Each number is 128 + 24 x the weight over its row's rms, rounded and kept within 0 to 255. Layers, rows and columns count from 0. Numbers have three digits each. The size before them is the row's rms in percent of the matrix's.

# layer 7 MLP up, 256x128, rms 0.315, rows 103-119, columns 0-127
092:125166173126142091134137106200118109124129121100111141139159155103073150120109083136127121116121102161151125176143137088132127102122143153142139143146148103142144148125139118102162111140143159113108102081177162139157130153121144122095102151110129163123123166156149139112162121130192157147141121132122172124118078111096098151097094118154146138108119176122140110098140132141112131131130
100:119127153144146136146085123141189134137143118087098159145112128127120143151156113135117142130107101092174092089116120164123121124088143114099135109126148113144144149132126137147179122140074150147126107099131132126170158091085090099160134144111151170154120118146094129091131148140128167157135093109134127140118120105122098099161125163118148143146097152120111087059160116124134165131116
104:144119122108121139144148119126170101127125103113175140135075133130108109113104129124132159158132137094120146128137116138160098159084138131104139149153137120109150135152188163082119133112131128169113136147140141145135118114114183103120137150149145134158159107106127128159073112153160101122145104116183143113164157167162084133110150141173123185116154134135131123160148154113156182130138
102:078148151146147143102130093118130166144108141102094146104147113130128156087136112133160136123132121098122168125156168125111117088127116112178124124166153109117116112118117142161125100146110117137167136101133111133100182145127172136098173148143137127149127113151127131121082165115139137148135117115160181157110113116152101143123104151157073124164144143121135146097084100146077115114078
089:158123071107079127097171130125140093162132143145108138118108153126114132114155155145143187145153083091135089109133130165115130138177152111141152142153145152166164135121129109097109119176124115096144173159129116142137107125133107135136157148108124096116121151097182138146165127142149139116157138158125107159175101159096107143124110124138127116157150179147098150133126151134161127119140
113:152113101163089104158102153139148118118133158108130122132128140148137063167139109131111171081131133116144140093087116116135107127130091055079131120132143120097122074148147157153121116116152135141148148154116126131114154130098123149170111140119098151131138115100128092171131144136141181147154139123101109137166163101142145127164133126126088120135124134095141149076132152093144100102140
093:138159107138128130128121103137138113163139105135070182110154127161113145166156123121120146151106140097128149100092102086081167101125111140129108101137155150115108148147156154143127088149123083154149131117136106115160132115106081124178116137076140181115126133167131119120136155164113145131104132120168172110144108112132132142125118158097136139112132119116182095166101090118125108113100
100:104110150134084096104078091150131198153167145072151134152111083109126103141101126102129115100159174133122135114151115136137155143147119157098151117131120133130138147111140122129149104131154122095129128119137131110120155126149107103156160133105169127120063144130154111115097110130142079128113168115142127122102137145148140141088124101155147121174081096114168131111128158104128167150136
101:142097131111145118093115152170073082115109107161141095159175141122109137130117112137139162117090144149089143149119139131074100147114136150168133081114158166121165127155124128120093125170062109112105151128121092126106145128134144108130133139130122120104123167104125144143141143121095160147149090158103114167107110133134129123101104083076113103134146138152097120112106137143118158158135
108:144101118085121121128136147142146132116150164111123148109131122142167138160126128147094127122140112135085110108138160114102167120130091143128157106145129122120108171190090106154097111061136122104101139124121124148085102136094127130096125093190113142114117207168134121161099123098129171133132130145113135104122110149121128107137151095139114147119143102101104120131137184142164154125123
083:167148128182144105132161087166207123130134149099154164125123121124136132139171148118092098124173102166137136112121138126148154153161119129133086088164150136076123109151142144115129097119123118132118130103143121132147111105110113103134108122117124108167102095101121125166117156147106103127182150133132104117159116097138165138075116137159158140128153127123163123149088138134128090127156
097:139167129143118090167114134104131107136161132169068105151164114134135149118129113151135146092122104156177143113115114098156118133129125177099084176131168084106128120136139106140117137176110099140147148156143140120101128131123179121108130097099100157145086135129126147125121117097129078143115112136127149096161131138117114136105135091149125121051153151169119136100116136153111125141113
090:141108105114135120126106128122101084079116163116159117132137150085094110126144126101115134146136125105115125084125105119121139125124172094144126132114138130105099163101103160143115168155075162098143144121120124123135150148158130134108141149085108103154154124114137163167176107108109116108126125147154121091133120148151144121135087132114199130156185138127107137166122178088086094117127
102:162154113101166158128133107097121121142162124133119124118121141162147150071126123179152128127131121143146079084152132122108136178144159123101116140164169142120125141148149132079117140105148108094124121135102088149176070129120118136132117104166137142119106151097151132153147144165150121156122115128144146154164144113156105098078118165081177125109158112120159112119103161123138137131134
101:104131102166054159109151132144121122120106128155100121128126143139091130092160151133127116125154101080132136112088132085134103131093171104150138185141146108153133122134128139137129143130109143140105142135171119082111108157115093134112101160125142149120116147120103149113081137097118152114114166135182109164117158111126123125174158126140103143133095157114123144165153064146111130097136
107:106093137136091149126133132182158111095145116138079168147129112094167168126116113137101079162137163130145114137122117151156171145147121110090128107149134112146114117120132132156132095128148127169129083104159200102084130098125115156124156142115167130122127072132117117142112121120150144102106127113063127142134131122123145109127119141156127145112157080132110167132137140165090117131119
089:177142108154132088151116141129108164128153101090129122105127154120120091122156135150073129165122123106101094082153083150115128114138173159147165115133136129116134147152125116109140114136128132128134097153134090072069136122132091092167132157133161165107138135119082152072144179106129133133124113115117094105160123130102151123112123178117121080144119114127128128150124127111148103123129
# layer 7 MLP down (transposed), 256x128, rms 0.302, rows 103-119, columns 0-127
103:101178100124147137127086189140112151097124135132145132103119102090183092141135160121161127144116131132101172097103122133116124135105133120124165103080152115096147105157118141175132098118118114081125134187094091130080105150126118126106106112111169113153120144105103144125126155132089127115125116144120077102121143091118140161129141168126175108142117130157165137135107130141137139114130
103:128149151127119164107147083113129103119127128113141169158142101113147169158150110107165146133127084112140141074153123123120116154125131133108119131130138137120134083118098142146122153130144155150110149130108175169197106155100086078113154146102110130139124157104133141162121134108095123124136134106135130095131192116156128216103121134150095125104131120132137134113170150124108109109137
091:149099103145135099123156138117134121123118100151122133100165092110111097126063149098123114124130111124143116159163128087137152161110085116114124125140109133120075106123098135135110118106105140146102141139094124128068138132133178107143170116135116141099134122128136204118166089136113132132146166120106117160136140124086166207103109104122107116140155142159112114105108120099146134125140
105:147130144094108135129108147124116122141120094164163099111142115169124148075151114104133124140149125082115152134110142137135142122078125105156119122193126144124092157135124110130107143157130125117130150098192103139159146155090127104111121114122149098128127085129146091109110151134142187156141155156113136148082128177138155148100144122153134133180116159132130164109107130088142102100090
105:132129173142133116146134122110118128129128059131154124095159131071118107121070110161122154134161134114114150137133086113168105107147114135117154115132075098098131144154186118116111150124130134161135078110164114084116199154141114124136116147132153156108123117135152094139109132114097170130140146138130120081139157113137111096170112104108102165116120145142129099114111152136111119144126
104:127146121139095171128145169162101162136122178166097139129163145108154086140191108124130089123148101129132102124086119116147101121113101100148138166118093153139108118145126087075134159142130144111142155123128138125149113114132117137122089092138135099157159101137141084149128123129156109150134129146151121083134089159162143128139102121108151133152131110085145121117085110116118167076101
098:128099142113120105086148160072122133138123096117137129148120156123130141127189143184131159110171110148149151155098131133112160086142139102157180092101125148149154136158116102083100140114122116145104125147107113134153163116164129103174145136093136133112080120140117098108097142123136158109124119100146098140163145123119127133155108153127135108171167099138094180142121148102145108137112
102:155130108147102129108103093123128139127167108149155114114086107124122136148095125130107145073134157116149131148126159144091106132162128172093116121144154097127110169113122133108148123131141116139148125105115136068109183136090096156122120125105127113129139125108154107141154118088115117116097162149132102141107151162104135101177163146137125131134055148137148149186186116134122131163137
102:171110131131190109121140111185096132086126107170133081142097155108128125101087161120106138131134128129104108152121130148147131102153091162137110093145160179116101124122102099128091127142145128150146145106104123115092144108079197135122120108111130083096133091117126128124124176150123110133124135120143102143086138099132169120105160110107119160092154110129114122106143138158134120146130
111:117130090121101079163169157139153151107152079090133137114117137110098142093178113106118145122174108112112088141182111128125152129120149158144153073159135122122158167142130108125122140113140132126114122161165162126105149148153136135138145118123097098160138141124125138144122168103124163131116185115122146138112166094114124111138162169126130101128133147110158091157118104170159136150162
096:149141131100153092141117170117132102088095135121129146130092132130125082146117187161167110104128187155084119098107101158113131162106127132122132132132107115111139108116151132167170120116132148133127128160095107145148097133152156133131155135156084147115082113143119123172086166140144138128100145133133107119137129127153142132124100130115159123128145048122136151108127076093152124089121
103:139089134127078129140132100092150100162151115118127087135143160145121124122094149157111150084133123147125110125106129130134117102132140132108124161169129082101130132108114088136088149116141112139120144141164100195128126142134103111112133151128099140095121097101147170097134107118107082121138088171163131132143131123112141134115129123132201139112111135133098079075141167128149149079110
090:114136130118135124109091116124184092150090135124164135139107118159172120121161119123065132136151102126152144153136138100125085095127111152138123101138179149156137134134117117118137114134179112127137137132112166124112086168129150097129113128166133094161142109091103119106117090094186125161188102136105134114119143136148131168125145144126174153110137115148131150097121089097144104161126
098:132148136163159142135137087176125077146142134142114125108106124159126128067149131065129137097146165137129116135147155123164111150116124115142174119093072101163143155150134098107094149121150089144124097118100093098147132110154153140114118144120128117139141127125138079110149115116142134131150089079131155120117114117139162146124125149154078142176115104110143093149128082144152151122148
101:137145101116132123113150144103136184094145062126100138159128097115169092145122140100123124106167135096133131124135148136161148170125103117128129138095137145118132147136188141089120139125113157134084093133113150164127121138179107111147113149127113123146131099144148110109175139086125135183105120088130135134130124163102113134155108108142088062103137112127125149152157078103140141127124
092:155120141116159090143141151115127102114098129098121146138121093095123105133083121117101116137156158064129157123169126120112111173141142116119144126107148116117125125144124113126106132071128168121176151128094130126104141147080180133135149109124070139071105130145143163151158130165130136125152170149104124130109134117085107116073137132148119127093114136128152106087147107120096110168134
095:114107153112126091144055139126121176140129126114135180149098118109087132146184138109120151166113119146167117133113111130100105096128114143147148122138170147126121102104100116102137151171136122135119124154142150125165161097085095177092107112087140161132100145158097136125129130126113141123091100119133127159093109114136109119120077173133136112132110169100118089126108139130099119113097
# layer 7 MLP gate, 256x128, rms 0.304, rows 104-120, columns 0-127
106:120136125127115135121155132117128155163131118120148145171077095120121124162121161148104132092148110097123091100116095161090110111125128095125119095129145164126090097100086097142126079156145194118129147115138126139142126127107072128158150100120153107131127144076138129149159167112131163101142123149169163137145129127161151142126130109097112097108119142116151134065150125123111161129089
095:128134140122157134121118129136164145157153153103171192126113147143103125170151162129147149122135089136127141127124133129098150145102167101117102135137152163100119138145156083128151182152127076107156115125118117127124129130122091117108123152145133130106086124071160168127106177127111163127169158151155116092107116120116157085112150102122127130162117138122119084136090091165130154141155
103:141130153159133129142122199133143137116135152199174121160112148147120114121128138101157132140075120142125101162105123131128113118118132146121147142104140140084170115129140117133106113090119121109122126113112160181088141134158099145126101145061142072094171095117086117146145156125102147091133137132112115100151125128113115084159148156102171138112146159123142151110108130124132109114110
085:130097134123120117081141111115164136168164119158065177129126131180114124126121171108123155129104112093126115129090184132083144100122125151127134182102107138131154176107144131128136131157120133126124123139095132116150081150127103158077135162095112139102145131098156141138145127127148145145105149156144123131140121125111164089120119125114125112157101169177118131131139126105144068139100
109:124088158141112121123134114139114143113124141139112110094111131112111116177148112122115163156101108130135153139091098104127148136087105130112121123113110125104098095133105092153178118143103128119068114126116146171077114104076169142158124165064153116166115103151110068145119127126160160143164140147081111132102138107152099138151111119161151114160119140100122118135136145146144144104135
098:122146168126114103154154150137066133112142137149128132105135147116130158134154134149136118095124165126113125147069177080154165110107106146123130116133161114132159093124124110122088131136139119093137131110074121128135114159183136161110111098120090145184141121105125168140102136158130158145136120162123156135115122173101120082128112138127185129114096168125123145078112119115143124150150
103:150141145166126120172139134140170137125106107141138141162157126143121179101099044113136127152135126122093117141098117118127144102125184110124113141173132148123116109164142111159116119108130123120121142172158170127127117095119108163105105071135126099165148122087146096126071157157150151110153120145099144100121106140149147122130132134141146116112140132115096140115132114092109114100068
103:162160160159091109097114152164096096116106148132101136131154111163104138118121158124054129130117123141155120153123080124137140109097146127093122156129157128098109109145099138143154172147178148130113106143097137144136123149127108101155096132137148151143120145074125146098155112165138114137146131116108117154133141102115102120119073128069139105143100129174135067099126136129120112152111
099:147159086134137165126122129139127129151137146109156161136104107176103127141151130145099145157116150071126128166130133101113140092131105104142090145139133114184076109114131102180143123126142128101125092145135152165136110121110161164102101130080090167136117131134134095145125150131172156146077171146130128099134168106099096151091144134138114144102113114134145164146089119102144128133115
096:160144088145119164099122089150148168123141136144130117143149137139123146147097095134141166120110087139139126107144178098169157129094143099149141134161117131134132161156118125130083151117098120151183143146137165116133201114112125132083119120093136114129178119129134167100160144131124187090146144118129134142114183138117140119122124143124105098124132158089106132148135138101120144147081
111:143156139085142095091105130162083158069122189122118154124123131132104111117108146100122103152116110114128141108125130128115088125112107110129135106103132148118117135128136133123102134109085122122123095106130116109096083081115114100167124191149120137103154103133129137145108174133136162108124146109136151121103126096112113120185167154092124179106120105128128156159098094104154122122077
100:161078135156161086137122116163122137125153137118098116136153146071138100114080123155092151172116152107087094096144074126149108104122131140124146106160145119128120129131137141150094168134086152075133117142106134152121145152126110179167107134129137141160105121112173134138103137136109141100127146109130137126125120096148123143140151107143146125127100149145089141109178137134155182080136
100:152094087152131106128110118097131120136091129141149098127135131143131170120107116113136137105083179151101150134156069129121082113088134122147146108122118131114152075122121056163095071149127160153103130123125113124122153071135142135130128153142146188094140154122150130166100150137145137128173119102103125107121138104170122099131117122132121154114159099143115114098121111154137149125134
101:095134118121132099067108155106095124131171093124127165102129076122141145153090152141133129143144162127128115149161128119161116087118129145131119080099079115129162141161133146099146117131134132131153108156068123156089171168164101114122163132152147156103121089099128157157125134152140094162134158149112084150156122157123137094119124118132138106114134140149119148137182139122139126105113
106:152203153138141155155097115117125134129119097132148121127146093124120088066153106096153146079126116119136152123148110142105076107125118113160103143139090072106160126133109145170115091125096147115128135150156117151119101102108145095108122130124130081151149151118130114130123142125141111098112099139091144139103130163144101126161087121134117162137082181097134128107120122168147137104141
097:138162115118153129104113141140152141095109121142136157119162110112157108179124145119107155167135132108113153159154150124128100089111146130101113114114141124092141136153140119159111129122098108145129105094081109164146138124148119135159170135183114143133077155170098091130108145141150121124099131124138142107124143110107148136055122114126157148187120060142082141150092099134124144131149
096:146123130112095095143124174165139112135111173123149167126150161099104073165137130151111136133129179130097131149152132149113097108166162108155168167133119132106117139088129108137116155093168126150111121132152118113146143157142091148106116135156135118088107112088124138096095125103073143098085088154157085120115163097122086116107134122119149158161146126125134121125122119106115151106122